config.yaml
num_hidden_layers: 24
hidden_size: 448
num_attention_heads: 7
num_key_value_heads: 1
head_dim: 64
intermediate_size: 1216
vocab_size: 3909
hidden_act: "swiglu"
norm: "rmsnorm"
norm_place: "pre"
norm_eps: 1e-06
positions: "rope"
rope_theta: 10000.0
rope_fraction: 1.0
qk_norm: true
attn_scale: 0.125
bias: "none"
tie_word_embeddings: false
parallel_block: false
init: "orth"
init_std_qkv: 0.0161
init_std_o: 0.00232
init_std_up: 0.0161
init_std_down: 0.00141
optimizer: "soap_variant"
learning_rate: 0.00751
beta1: 0.95
beta2: 0.99
weight_decay: 0.0
lr_head: 0.0054
warmup_steps: 46
schedule: "wsd"
decay_fraction: 0.899
decay_shape: "pow"
final_lr_fraction: 0.0
batch_tokens: 262144
max_seq_len: 512
doc_mask: true
train_tokens: 757600000
max_steps: 2891
dataset: "wikipedia_en"
Each number is 500 + 40 x the weight over the matrix's rms, rounded and kept within 0 to 999. Layers, rows and columns count from 0. Numbers have three digits each.

# layer 8 MLP down (transposed), 1216x448, rms 0.187, rows 1058-1099, columns 336-447
536477468481509496460552527474515556556504454571567573574514505484461497477471521404507539474460502524541510507468510448459580513484570460491503478480544505478464412532508508609439521490587456579514494460502494542467511456480420442526446533518469439511455512515502475518503481466522517528472505417484514488487482541492514471481498475442
481517505474548466524503511480515530568468484477444471502583460571458490477447394467512516442466498522442484498450438494482597495518491480501494538427469544516596515516474499503585554525488487522490491500500485499482476503487445496553492504437550504519437463434489417491500505523491526487481496529513499515495512499473516526460509489506
512449517534544497511550477505516531487543553534545470508507520465471474504464490495490527549423528561481536533505504528449453521508561530455472526568479578498465449459471546521495477485510501497591433485503546455492523534482510502545472516520559500571500529501474557518507544469532485437501513575507560556502549528500492457495449529538
506485501421558569517474514465571553575445532501408462480511501528480485478516486469528431472449476500487430565450477533484510445456505502510521420511499457529507473399517467433521509511503523514442518541406619515506464465468548463455472504496458493517527413574505524548475483564477435529531505488474447458524538488501451527523536464435
486510531472526502420465486469490457462474491479464461585532558493493627511625516536555571489457478448482520500478503479411437492536453449463497443549553534610475467504490473563512561559537487466493493502426504484542413508473539468505492381451528506560538547508454458489557520451529469507510422489533490532538431489518566438457509514413
517551499493545557495525521494543470477407431545487580370487450476502428475440355432443530457530500449481506495529503466603526553459531517493505494457455479532406490580499543613519497510508557545529581483442518448469499446522447534475580483449503552478478532493429501544497481482497528532534569435520468518458464459465487490469525520551
488516494420478498521511517497552466533478464538505501488468551486496513523563507506557465462439465524592479546444476487497456512475435477461503436481549533530489518458443512492470527525498460453531528512503538447446538450484456485461488522472585510450444544466492532486525480480511535431496483450519479463527524539481515507527489527472
539536463490507574515463514498509535521486443535518525560526556527497395499547606473522469497522547555526503511519469596476483427520544531459438441484477454595561537439588459533487579555550488494483444558536488459460539448526529506483499460511492538557507505537494462530543496477456545467464555464451557417495488507588494479600453457588
439450487540524505513595487564447437492467525508444441572542545519527472469522500468485513409500505467450557508494505500435474498541432499475541557516496539503522432532512470466465433495470501565466545409537444546549494488551624575583489462496456541474468486546453502529498510485487484521514565501517517599514522512570459486514458519466
523463472507502516563473496474474478540499475501551532491478463530492467492419509510516502445528469507523500507549525487528544505443524446544485488481483481515479524506512437522503499486492428520490572483538474553573444536515470515495453585456488511494462509519485508484482537526467466469476506434448522460451471522484500487529472491548
634467474516552482550465550563507440616564491543456534473494496524572484487505475475473464513542526486467525396506562573533510482514474494559514507494480489430444456531547487502517500468500528546446488597512476487524486461485526521465472498458498503509542497521553482495549510442474444463492469522432476536503532606524516468467546476520
514498484526525454501501494519521523483542500524492534502460523494510541501533403453584547483489556535532505498515492476478564467504535484490455535471448503515500455534603427525501448523511438542507453479526462498536438522474517411497497549494496507462482476516570492538479511545506515572516591538447541505462456440454569490431522576536
427469455544500532499563553514530533470485540513481521539445506456492517544447478464441525425432500487437469546516409500474448499481467443442478479505487441391527475508476521529466471456517537522552453575433453440496460553532520456515540578457446496498560527478551484527512538469499486514534431418528473473550474501521493512535524508435
489564471500535482456514481508524535536521460427562490504519463427538610436537509486486507566486472515486456501540425481526490502466425449482507590564483441443496542505559546460505548522529506485567513521437460499440468509566494561485552522502476471531474480521498487494525469506413496509529523522482532424510515491449576471503511483464
462528485522472501578485455514479456540474534560523543498533525447443444453496529509522520478471486514496462529463480514537578427547493531578535476511534529515533439513512518499501473496535470523510453531556462552549501427486513561490460460437456463409535502566474575445508527543548478457573520546526536533541497455417485483456461548441
589566531528516471415473452499400421480485464555456461492552537444509500455479558474514500519505518526506543476473479487494480549553419447543535517497518461491533464529529511484472562438514548474466441517474545443498482513522537544530530505518546490482553554553434525514473572489567540508474515528456442458519505500509459445510462457471
460572547533425509521463487560535526484455506455508473448580421496480523517479468457503438561479477551493597444533453489469485571490599582520513536547444563464371564487562525523538508420508508498490505520504494505559509474529481494508467493511556520504476489556474527552517482526505402517486528473510470518471545509419468500512490434478
492556430492518503524562512502565489580528497493375472541410463508513439566502493548459534430490516486494505524423570518554417461490495528542547515471518493499560466581527465476493527564537467523508546537536462482579386494535511543606550509547440486532523443508480503458457447504450478507555468459591518561520517432508484390505515572552
468537483545470545546475506529451469491420503559505413488515422458548561524456502475454511398378521506521524500549478424525513481522613503493509419490463496571518471490537427564482416490497497452471566465472516506555455551508491612558476497512476489572574471521466465444471408517561567493505492536497542485545528461500571495443539475504
441565474525487556496490500477478552477514509512465545498477598485409466520486517508548487512494521512439448461487521491495534541462416525364549571528502463548509446530444411506584481493539433476516516515523539493513521550500468527450532530480476493566544452463489551501567458489547479462545497457550501502547421512455445500481436461536
566525449507520532448534498532533478494454464459458504565567492522492455522506502475563550468513533475510500497572451469526435458506493503477519506411463551559538538543534493507544562547517533547486511553543531578488558447476505493511491472564492505434463486545463477494501545467522486509506440476534533441572548530515530439516569404478
465512463521508496498487522482510483473465587499557528461529521512501540434418493526491438503484499497525586549476527555564417502507516459526592501438505494531503459500496477547467441571469443500536555474499467474529551494521538435521481488481538510502580490538546509485428471536473521455549523523505456484547566466478457486469492484509
541483475478531487545465481479492503518557501518512530494477453470515488484514489457463574540539499549508507468476505550493479484497520415518560505444465474547471485492529563465499550463422502471540494523519512507474492477582519479516474467510501497537503515543499412512486455464472537446498450527501544499498482501452582541421476494499
466456479520552437484521468537480518520499503542468521494525509556453524520583463480540472517476567513410459445507560502472507538417506575541538494486519474522531559554538529524527463534509535535462554523531475494513563547570482485557502489529516569493503559492505518511529554506447508485522463491553468491520481577553514479473493512493
460580464502425527504583507548571467494534506582572553530514461486471463507516513507485491480491452528496522461448509560499457481474503464441586439511537477506469473492552584528474459480527545488452539445448559472472537488482523537419487529497510517469480490485538536449440535525573491483481504562558503533495523501531553517454482495485
555529534456511509489470515459527522521500449481485515514508460492506525487435457581435426478477445467514561417542559497479539434430559465487506466519551516487469482547464497489450472475566521556560511420464505545514370444553499504504456525581574524517474534543477489543546452549513493494504499526519498465599466461498428527543548514450
390483449547474489502453601512543466456533543475560563462487587476531488486451525489501544488495556557462493455575479540485513450505553476482484474552498448554545542446464516486527591493522529502536401501506470528452429528512449478485495509511523457517537491519453504530439490509468497547538467491478571476539479488489484512439418522475
559548490403554484490486567548477521475471489492505464493545516534437531468429477505553581425434541486545521445568569504474457497518436519474557522491534521510561490505564450461465515521500542505525515496551495444535452527493435503453500516514497529513464482462502474519535508482482471510479506447556435511472555553489471512498501582570
561532525511495554526556532452489512486472478541543480467547531448470496519605385495511499525565468559535491554467570402421475481560509513534555549505447493519471527457552547508484511462451417526464543452514554516488557559516513508474428492544559423499487517461493494444477511518464503489507470502474472563506540454511534498523490507543
482462532478481498539433503578505477549442408449433457629539525571505552438468438478511519513485512442540461485541511528560536510551484524474472492551538461460534486489522511512462459512524515535485504539501516482457487426472568510516511544508492410524541517519462520467566575573521503451520481488501520456528450492478508497426573481490
429489502468527539566470483519495466525521483457524474435441504480480514498515530517498525476533449550502403476481500479475458499500542530486556521528496482483501518508470540512494523456488474551494493451521490469539469468582540444516550519521526500544474504519441481527521507571467506512467533494482507559446508510489486489578506527523
527399495493481452521500497463496436471500517557493468519436533527512484536584552426464614460549483529535472440490504487480510429627513453432520473492493455461522526510446477513481568494521445437465550459492479549435472449471491519463582475450458467480470486476484547460543514458541478508439503483507457482506461480447515526504474506436
523499539447481501499526457471488543549492469585474519487513424494476474475433557501491534396460523551511508545565499471465516483443443437437435568442568464482550542526521535531508476454550514459500469542492511506473522488508482415502520431537507503570453570505503497517454576573455499426469459435457475502487424438518505484439466496579
520459508520492493542522416471541506479521522497495505471492467542611516516522500465494460484515518516450510508451533478527492522483431441417438462569447516500528532447502480551470507529464497448526587508514474559571438489493511606515512593482464500593489566474475504487437489495504561471490474469504500465503478551483452449505414541594
461519479469505444436515497540528501483509504515489564483490556492519462513448518402493546476513474636529455505536548574551499527484498593441489508536536497443434532439569488496511517457536450458475494493530464464459514485449520520512418410511538464472479494475485467549503446418505508526426484544577454446566520452531486415494526471510
528516535484475472530466559474578517553488551498457466537474451480503476478512506472492437479421517455525447478481533516504522457455482535544530520575447503443503453514494506474479569548494483374497470514531553474534558513492530516510470539587579435494438502446541484489530493440501529467491493609510521452532510498570490515511588556509
482469524465510455522500509538471480477505491559519479537439484454473441548451500587498564465535539578498496501534496554461507529422540432545492510471569587587477529516500501498504548479480451514517428516429489526552543517538422473514454486556496493523509512539495486439491510551458457464450467476519463479436544500474454595522474478460
538484529484575465448486473555485449465472527452487502503444541453528515502458552570517504462540428437539466451509493432413457533484460554465458478511516508565481477407501579443477550492456453498523537490490554492501526530422489474536511582538448495536511507523463441530489526472512533538501523514528430518488493424546467529438497493479
480462483429478458504497429442408565487505549541457571424531426539497522445563510539438523506516499509488470461511472473479440539481428528506440463433486500448442468512477566550529481538450450451473448481505508486487501516505504521439553463508551471478567522505525426550449497501521526472547514503535474516466542579404480528430478516511
511555511490515489480523499560408531543498551533523468533542470497505486478501478459513533441478551487472463513564508484429520556493490413502480493509509489553570494572487626571519517469489521540465520536512511539464469523520421468556529494478500497486477513508494529498503461491528533471425513511546441473438494455549545510497457504530
526479528456521516612345531519503503456481455474524484567480489519484520453452477508520541440503532518481440485475467527498485575467487497504501459469462513531494504434489513462458566496512520515491530491520497499562481469519547525515515431506454437441429519470455481479452508476518461512463465441523459423481510547554562527528549444446
543486528435534504502484562503453483470486479427497458493558525438520509549497529554537475491479444541498517466532554542470476503496471532505452554575472489529484454481497540489571467490500501478482485463519480432518558540546491521534548503488451541522559444485477543527488565487525507489483476461510487472599516420520489464468540476557
# layer 8 MLP gate, 1216x448, rms 0.199, rows 1059-1100, columns 336-447
481554428442503480501559494532519530515520479517504511516470470484537406525512415508533498489539483482477496449509508485524438491457451549531469494458507488501476485496482507528501486528540480456622457486474452522502574525499472545478449455584530525533401542464524507483539540493531538544519540538485489526475515478620569453463511523475
509510563446561516497443529519487477523470471542490553472555410501459548477446526520473427443435495515456476481483443511545552489463485513479503529481476496466529429473535469482495539498535520452453494463451457516544511452529479525473577521453517480487465519512513496462455559573572572448485470512535482501574490514429449471523540508571
465477517481520571509430539534494521503539438462439499478551504522456468475527532538491493468526466433436487492485497586541471447473477414531516476486559434479434511456479432519460515474504538545500545570478596462486458555493472483426458483534502457566564487534511516508424499471453470508483484493494435492448504469539475533526560442595
487456503468431522509528524420518501451586506504452499484521570441612506516499558486410455531459496460473460524536470442487520563476543591502513497492503482528480516396527534462522544508430485473499527541469519442561482521518463611412495516503596504518412471467445512529463473495542501486501532522477502569459540484491454509543428426454
486460626487494490501489522513491524469474517474528497451507486476509539472486530474482558487514511468481464451497518463492546585463510470482482458448511510537415500423550446525493530529494488500511529504401540519517494476474483557445408546513589548536519544556464478537530486513479476533544470520463496470514453486543497440443478446448
525455475523507495498533551556458449439445506539530559495471522489471508501490468479489461454507528492546503417574482515584506533431487499493452487503478523481480518575464521530493531474552447452480500527484510552495559508471506572467467462536563476504532567507438454545456472471462500469594456442466486563535555501438470522512500468504
469552463508530446471490534548529453529455475459484437454473568487533536578460636555509511549463555528504414483474468477480497455459556513535594519494493425514533512507497468463525514561542491510562518426455437475510489376557489492501511521508472447496444470465447520495487519493502490513472565601513514482508533512492469431557461461541
536592521534499442467461456529537523533418472458495506510519476486581464428504513533426460531502470469534454589486471468520535451561508530508522492462553563484551533494479450523458460499542427538461531545520491450508557522481497474536534500511499471548494486493539530506478550499533491519429511456511547493449470478502477423455481548492
565480563484475456553368477577498465427509513572545524517462562490527492518485471452491527476551495512461516500465524466540470484529474541508465515510529486519444452524459528469515445561490545543466563576602552530490496505472526539488470451453481528562549472438444523547598539566455482490478536488439499558554542481493491494494527492492
547597524506415528484447500504572475492409505580491473473445474451487469579387510518485525539500424410504461544492544490540512505446523524486486529471504507451595495471539458443544440491500555460477501473481436484479554445492535555526458496615500518471455519537469480464549500472483512552534501483519576481491593536488464419485496477464
460523447454476500508496519534479461503441561454496496511461533556522522480451438444458487473529511467433459563527520555513515440515508457454493585511520570552477485517493493551509530537468472476551469526594498564524505573484492508539489555479555530494463436526522465566519539488488476529490590522509563497458470483489488522507554517509
451483468450506500520507464496634536468522524488479485486443470491437604433454496550435557537495444495490473528473471510441451490516539469497446525487461507461520505514447546467491522519440517511578528521481530495536491472534521492555516492501506525490512471489505502512458472534548513546524447547460488463517551475451472494541575464422
463458545497545528528421525485614494414481532461469584549449488404511448490548521527487469541528479481549491552557499476515448521461484495467525447542484539455549539517542531451559557510450453496493497557441557481460606459493517565481488491537466542513460490557488553485532529521492458530527444516515493519499519467439516480505492489475
524506527434485476467499453415521478464460503509480517431483494477543463430498520443509477582470542548507515481499525525435472500507485404581567486497513533493538464453434457462487579466552465508515462506550621460487472521491459548425512399477507460446540430599473510568517481572497475517547460496489459509475613485484514478529591446515
582512434404515509558382515503541575539494541498462469558519563472482504502541490525513510480462554478534518544461567457460515537520533505457585490549423518587507539546485536544500483517485479527466566476550579440431539411521511526465466513519459498536471436585543529456537535497570486529447438474533495525478460459529450504469516496487
431462502513502512496531473535469508559568458418548502464512509513547514549501513520511516581496541560461475591521546569572479524519544524529574453470469524482571550409461481519476482565515559473530475494506464543509453503516451493529463502429535505456475470489520478465437532540505452485584521534509502511558467407506499497527480458464
516540487513485551496484565513514442515498474533497520453533512414534486578476560454582496521575550486462488566471556436443538493551525510543608539516477466546516484472505459547443466482553503561459517534501487546536460473544534491470488532496495479468561538494497558508513502543519526404492430462459500535528391561464505516462534489612
522482467496490547488493543542496526496419465482486506487533493441513543558492437567521498434502469442530604616479508565566571552557504494545494460461465535468472511494434457440506588481521495495593456527589552533577483475545615525550408494471493477475489515514515504475543484547539502485511491536458591425536486540548500470542462431479
492548567479594497526534522536472480466562487544524487528498445455562451485491445487470498523536481514523484489460494497548485517573551529509496445450531474561486550495531477456565458462484485438568417523471500459535456448436540448494514571538500496490511521495460478560466508473499463516469454581482550450495577549527520442505490470442
480504526527594502496402468506485513492556422574491482531467483491588488465452541492506469466515553475483516543567518493509560509422578506473512553591600537519517455492473581549431565456481503515502486568453446532472530531518527525437476437516521445460495532496542434519566558487524562524458417608513414446468511476459476543470548558466
579577532527513473469549541554535606471444504556466517583453540480514510517505460448497511540554480517469518527529468557453493499557520500487569472498439504414531548446518509434468480527508518450508538478534507523507492507576477518487502574450521480514561465515465522449517504480515507548510509463497569483506554499535468474531497477552
566509462589436470484462541502489516516463512483444490518468538465503538454448489584489523495560483589421516560501475575466476488532529524437506537525572514487459488439511502527419522564446513591537504481520479475509533510521525450453553537522484452472510484486448513506436466518489533522492501556484456539547531499483511481504560502472
511554498543611471509560561545460493449467507497511418582579468587457551497511578525508415487531559546523519582409464474481474507471521570456492494461548563467490503510592532480514424498408473501427469494488498432562491531450495506553499449444422469514556456503462438520477493410495527397504526453467563553510594555435487590512414446492
556479500537539413511511496545485464602485541452528507500535436561482445498523538457479523521470580479542480436581473519530425491593467569578488517482476491550445486461465489453531538552448515492463526539513528507482447428510475498506547456468529539532475528491501459526501499456529496506463472519496488470485412535469552481477514515555
509481534540485479521446524436523551568498478467516497499538424508506518511421567542513482501488521547500542539493501536503481468463558461543489573502509406479579476511454484536563560487585534451540532536475465607563524529451485494479495507444509461547480463485473515608489527484437488497570480368524505519495498482552486541488513535489
556468434492414515513484455512495514534469405556530509438508504546439429496520564470551533528501519555523563446556540521463459503516492528451518528457508600407479460494526518486563486460535536453481478448482505548505449477547551479486407502500436433460509469493500465457555564487520506437472551499532456491425429506482491492634553522541
440541525517512500489455506551446436476485505490502500519513475501528512577439495463480468467480463538491527487610482472503486486497458539464569515463480509519527487506558539429583501469446523595476484488513492543504475479502555482468455561475481527441475495450430500515529479470484528592524512508456476440486480544463511443486489521528
535506495444519473452440532491501517527499493594491525479429611512473524552431481521502521487510524521488560460494458573439509484532544514493502478463568503522485441543441453536519421499533507462507493509526485476513499421534540550452474472547483515478529504452554509558524412476496494489484561518430531504546486499478532427545442485479
450577479468477511464549527513513496449437543427537495465476579476474523513440479532483517477505578476483537458507545459487442441436576535527526582464515503507461507470485504549531488539472452556466488490471446551454567556438511445530511523419475445461456517489564481502456506466513479465490491536549543484478511457452567433456556440437
477497527463477485436533496456534554522568573413486450458521526517504502504474499481553519579459489448553469545500560539483505541507531449529514560505471514474532508462512510523417594496451548561453509539513471484500464498491468495482564488560513518486536506474504477512471497484492458547472462510518444455459426597573500415486517441499
544531581581541529479439509533563512477574518471572514455517533489466534504490436459535450495520442467469548536496606564540463522466484563506451501565504503482466471536568561495524569548465437505515465530497611561566527575482550478518461532490516534417533561517554556512528414493530487418544533490496522511538505548512444430547548472526
489495462411485501489497571499551537446558494476525396495480488472486490541496538464532492478546502443406533523554489464460528459457514480536561546496525511461464488467585546472469452467523523489515497471462545454469574544447491477541497572462515557507452529483503475504522586475453529455461524552491490496473458547420550495515447482511
538511506431513569461513489538452477578505467455508512511471475440495524488514578509471459470481463534526462522536542452483498516504491409454430499490522524487483532507503477498502515413509418477497517492463609512488497498475584513539494527540533508422512492512453478486587457503551567517519468472441522547465546481492531471528501493521
496474529572503461536440480443553484492471489485510590477452503443465483542475531499538456493518514436491557544443465505535521570511503573462480519432509475495448478476508460502543467455473505448490469455510504460494554489563531519538504498558500469439506505468502564460565485450495488479484490514426577514544520572513502571461615471497
427478503406503498490507474503490477506485464497522464470503472565507503448531492489507535485479602518409494517572445525486495530487459523420487459557496516529538531463550400468492529519576485537548568516501521462462492524458459469533447479467542538516571532494492561544450503554596523490495469513460572524478465555476518490581423480468
512421537526548490481453524546490430460533479516514515494501484557452467450555509510548507490462504460448586417474515461505550462491444529554573503530489447545533591546443540552498454515484496497534496490538552522529486484457484413472472479526523481481451439463485473526489595496449481605502501467492472510490484521485624545501455498537
458506621497570498547529536604503435569529497562543476459517523447563550494518487549418479500462475577456463489550560557513515494516479492491532499514521523531494544521527516440538544488415504478465558566556504538487506535464462401466445538523509519487527511466502511567482502475469579533511554511526503454497468510552514574523548535505
552539429516418469519529438498471535489481471457529513553438518506559491511484462452543529480461488441507543443571453480488506505455507554527479565558493535485512488564496513507505512499454515491487499516547524516421457571500524565496504470412540413574539542536521517495452463545549443483478452507425579502429509530498521493477464480535
468538554525480492492558553552450434480529503470483570511541494549455522455514533513504500556456501550424404521558473526432531524504531448426555501483501496488473465518520520473551559515461523533513541461506559435442522498501534476470518549512522491438498522424526609507538522501515450501502527531517512498475513541494450509462536513448
456486515521459505521533507515534479489584552516445488523501504488519601513545465503475455592485495489503587533483499472473481454513478477588516482583495467434514544518472502543479487458598469501573507507459562528447571548557460516505467483483534502546441563472556599447502527518505470511502530521541490493526516542483503561444453471443
521471415423505535496508559524443468492501539541523515461502482486540488590524478483518476508476476491518541488484494415398518476552504521466512487499531442515511481533505530496505492539480511499483499518502504510510549495467475496578427485532473529511561528542502484482515474551539479409511541473460462416430468539513516562561408573468
509455485532505531539483521574497456544510528517535484445520397426521526465496524466507479417481497481463477475539505516507439516399475491432495498532525526577476520497463519454508481497491588528504484498493533493609494551481493545432450488399468534497488545522486469487491555528582510518571473483457476480538477485471505559441532517465
# layer 8 MLP up, 1216x448, rms 0.201, rows 1059-1099, columns 336-447
491547514524513448536457403500538506496511537454551522459504489473553515494484506476459522500508397519456521486475532490517544487539495485438498467429459475495567465526464491482524454424438469466520467495501513550551436533514471486489467499401497466551512505565453470505526451505534506460510508472485415469441529503444502491556499454532
491481521437556496548487453524403502494477447446521507480583505534441553403510479561533544491502463494449500501505464465439549539483448479470531528466483467502541475399514564522476451487515483457559467449487528472496465508517473481456550439546493502510499480537423472467487485527449499543464480491510450501493508580467514489531543514503
498571467457438505535523459501459496491543462557501477528510593522469558517489561507552567497456523592519463553415490491517521494545502502524514507563479483495608465504520549463452405509439494477486466494483481533570533541500492443496503520432547505504488524537504470490488537443557503521489500484536477527502478516553460502480508557473
507485496468497499548556497475592537445464538531560542433464558528508533471506497499547518464513513558512472543490474482464533566547487554492485497477482541473585485482424473539541505523470525520532478478494494491524549568488519455491505485519474557547531519485454454485514494517609542516572442475462531461607442560444548449462496483411
511525481524446518484478474470475491472493532479511519561471511549480454537542501490472476511515472480455557538477482538525440488559504462568530443506489476466553486480444536460535454531540509579522474506570474507514503544503435476458521453548430551473449518525558475486485473528535560531529447532469440536424574534423480531570443516569
516440580509553499458513548470455483467495524477523554478585491483464516450472523526533491440557495510496570438573486497541479577445547438511496503480470509487477495531416475532460512477494482485496486525539542473518522521529508552504510498498553486512512489476429482465465474473509520499569482463474482556506540528470574516538519456554
612563559525465444466552483485465490582487472535544561529492450450446384570483466483527482490442590441516488504503549607444478521537542531446452454539536513463483503487542531525516447516465479531506560506477554503478479490519533495439439456534453518465456498507483415470560483527491503498475484430464462552458480505484505455489495553532
435505439590483529517426464534563484512424511497543521484470497549541410497539535419520476500483503496549541491479470467453512501468546501511568520477414464580482519480486476487529527545534507498456516473558522535564512514471546522458516486512459488540450514509526476477482524466491565596518522498481520487528501503564531495564569486546
496531531423480460474499496457513416537555483464524478472560522559515420507452543497553436468459495528465561445510488490530488483536566534556540555463510494572576430515516446469499435574450509498469489452521519535468514489530411490498484467515550484458524440529502529533464565525475555482553503437507522456466490500471621591457536528506
464454586540608522511500482494527496504474523456527514511547540497500538517564423470401540483451483482482452569402438469478512521520532533453497477524479382542541468554488536518509484449503452473545435484462471569574496557464573471507484447512468556517539459434488550550418475460516494521424552498528468509398459472508543444485483540539
466515495479519470460455557463453520425476510499490470490504538554571544446454402445506552476537538439545535498472523549536472484573506445433447502471467594539432501557498460577479521513512507483481490574531498556538507484468546510517547580503560447518503538512532435544504492475474450516482563545475567491503425436562509482485495547561
486549463478496503507488545538445561452508484424542511498526478556513454498570471549517509518502470544496545519491553488535448530530433563441548523505453500575456458515547562522504532567548470453485514510536510585475463496531491550499531516498503534470455525555511571514523475461488598474486450468525410501463506468443530490523465522505
555495417522519531427497517441416504518464465610450497492520540521473501545558484512535526539562543479505501525550478472494536458457427465493483479554524555488560475558494432541480487553469498546511469505563446487513507521574517463542472468491467487523521456505519519542524505514500533532462514534508571502525500520495517467514471518434
564449468502546551504457478534524580497537454469554503522521472471572496437509526445487513569492549548461555520423534475555466469450514448486588479465572523445452528491440538510463506364559459548513535479450587434438444488494501513410513450494501469429487496481467454502517501507439463532529504549544494483519548461425460482510532464502
437475567503570523539540505483427491498447537481548514499518524501476504509505531424466479546455497497529510465520451511469522461563500564494561492492478482543508515515461494517557512447549571589515472510491538487468503502523559588519447426512523544528515450505511550489502485430515513473496439510445547538520530571479518512591415460534
529521472520475493538515542430525493453450510539508477486499475510540516523464515454432442549449514422534503465492426516515511585548489464510548522503426455464477505450489506486567560452475448463470519511435572486474512478507596456467469478516466439467501493565510530487524453402522539492426521542549422509478547571454481522496539513502
479603546483482555551476531467535480509527535529448523499445505521523498525497559495507563437471512494505469547565486462466401445528457453468522470567511528468542518427509494471546541418436472536454485570535509523577491494518523572439563512430498509498457450537529542479450538482487476393513486495458511519564466493471511531403491512515
465524478513511448514428507543438475456462453531464379590492454473475556540454605484393476508549490459545456524513429504505490528587540520500515469537487533536441501539525464517534450440576515496525495536520468511551430489465523530556509532510495532440452477496548463536563351523500568498538556466531544576508517507477513595502492459523
489465490504569434567500515439500519433494616444514511532486525541538485527590505496498514545435500480559497493556485537492525549490516513526456548492505560478501461477516467524435532436586459510544529518460436539503455513447491483412540440515524489519493478449428436537466483512424397475510482414538527428515362533580545462551433491505
433507440490410484504517554502541495526479546446526483516577472464483453529526433455467520514493513461543513459459511496549472595480479525537498515471361426504568509509447475476562466568529548466419488483513434481587536404453460504536491553461496543542605499479493501495493489473470439490488531484515509535480598515478563435515435468507
432479525453507495501581480487477437475558540462489487411518451536496401462515514551535462492503561465621528486486522484465447486476522483475476473470451496577400441491515514518535524454527516504521497548465423511511523507438539483525542480447552587541511430436588531573498436507475445457497473451542491529456452484517538489441472476497
496537521505503456543488519490557436495527531448520515525455488518467483519543585464499625546469540482482479516500451524497485451492545481535622499503522545544483509541596507479484528401529461454484493548507480555429451521549452546466528544445466538429471456509528459504546518537468505553474495482466558519489399589520467493433456498475
477475492467501526520459464454492461406494513491527510570465445503437438511550456453484489520477510592452431508542373577467449467421601499493584535511531506549484427493505467517546565535479484555554523522509449485488531533456495523525582545504541479461579443537476522524554458561549575503525478545402486537525448525561581481492473572486
513510484481496467514472496467557528483514506500458523461554447466479528544534522471527416511462461483473471479481490468485494423542508500532567463432447468574500543538446447453403477544448580447507477516470601495493522592560423506534537514527535448439525547499528466472458478479528532507426425525599547492490464507423515444464447549492
492430437541514496525549480475471454461451606467577521472513505482496472467570549525503578490470504435430530508532459472562498516551498499450519488514510526524489558440429510564557541545526558498529539489496472444365461457473556533510504458527494577506539502550527480421506526489453555509527542439568442499480436472440430496480490443509
494497472513517513497524517401451518519549475480560477464417566520526497552495499554541513547478517473517507453510513538544412474527542475560506485441501568426554445430512538487519460470460472512502480520539473558510506478511461499536439432482500528453609553458472445528570573518504534501462474464460466522562487452504513558490546524505
507464534532495503545506461576393449395552514534471459483526470488506545559430528491486509509409427524542520411588491501572512433455524541489547496538577519499465473529462442420489533568511603545527545534375439518532502506421515566482422443421496534495480468459433474502578456507531527491537445484507467500487492542438523564527506543524
492510543532533494531483495516472514486476494428503473559476392463496533518508445478504494476492536472449425478487538486629478545531470597504545494500476441510480539546540519418448523559483505495513448514465523449526428486495528488498455513510487548537437505543445505543585461462471529517463541545544489550521533490460538447500549502416
456531442444469489525443537503523504503561472527465525425407541432490436520487501472461508445436479503439521501493471471513466531524525433560501498506506465473509539537511489485433539471539581507471489520493468542498494613441477472540403520478461512531473410477535555491535487442446449514539491514505507537457493526558525522467346531481
489528506438453501442413501484481493461503520543530483574535549473507574504528539464458482484505502516484473552481493499494586485511489476500509479513498518487446531513483525508485446492459496470489481531476454535534459503431524489469535492455406450475449490493562491432426448468479498475532537553462472506508599592481550536518413503546
495539464491481480460464503503514474488504499512534510446476441468608563565494493524487567437459504501542493480509415506417550464535478550460422443442479486512461474504536503556522496564488445483478604478456540520481524550507514539476587485541557469554504471474521533411492481460461478518458503493507507526527490462570499507528493490562
545421497407514465509432452469523561439543472464451453500449460448571489500540490486558468549421463483530460508505478555570474469456532442520520457426469466538529529538471501474491467497441456517552521492523569518495497528434509534458523448542478525503503535444495459493441524498489518444499427487508521494550488534527501507514493495522
485498495467509504488571505515486461513513513440543503513462494504473483470474444565484510494489412518419550499516463509498497512499596487471496509461433481517580479487485481490489485457472509548485512489555554500455539500511437470540425483578528453480501428547498544423468523396516487502533509534530469437512497466445497488526462538521
446400499515513524476484533466468469487527496549481439498504516501516487457558470477552422502530502560457447501515576456510543544529447505512435476526464476488419543493497508514534492513498501388537612464454456523445500538566509547561464507488532522519465608473470509441557445498496556440557480472458526533470548522565472553535490491560
485461548579448526480469540532527421530480547523473517540492523456511486514486487539489502493540483508550574444483490528520553503531493497559524505450553509536438451452539528489561434506489473528471405560482473507462513509503524438457444529412494468472498513471471463530504451492515514518508499506591505512504472479472552448468555494468
495549483495481561503439508496548548444520555470484509461461468446513490487498564517547456516452537528540500533487475495502465509468545495526487512521418478511463543454546498465525451512496511508499523501437484500491553464512376543472431461486453568505466471465498508496521475457538560441454518534484480479488466525462400550552504523485
518582588444498530493470515494413504547509499551426476437550554577489442456470495546462531487450454483475445510477544548488521496460487496507519430532563538478497556525518491417474538497448502497434567514474527514461446501502473503575485585541519431464524528493605540538495474504456588515566505511493485494505473464531464501546536539459
475510395446515501491534497463548481479513512535491483464498533495528560484458517483498528539460552475501522522435422453448508494436474479535471466518530461499482537539515562481492476435495425600506557514491501517499490470529460452501475459470565458569566514524457527467522453492497480526510548503427488493545455548551498470519495488525
568485411444535478507491488465484523523483559551524466468502461522503541469530502482461491482524591563527554448500531501565470545482474552508482497510469498526485525542463568455526465501513519463476504493480365635497412477504475515479498527499534572550457460514436444459552496475522486547517453476522558433557457482524415520502456549552
491545536480542509491525497517438594534496514520547482469520511587588449487500513469507503425496503500488454467464440509510535587507552571559496529471543515575457454422543507453481460507471504486445525494490439439527438489454550488547477474404503495419475468547510462482521558495457543494494475489517524494414494470470497513502488535503
456566531516499471520543548497566515514476420507461485527486507518521507443485515497472564500493552450464503454569506544568457513421484492522556449521467545486423543470537440472477516379508523553448532459537531509506464475465493467458512482404559510533475499510540534486496531521456515543510479457485544521524504445546431441411586482480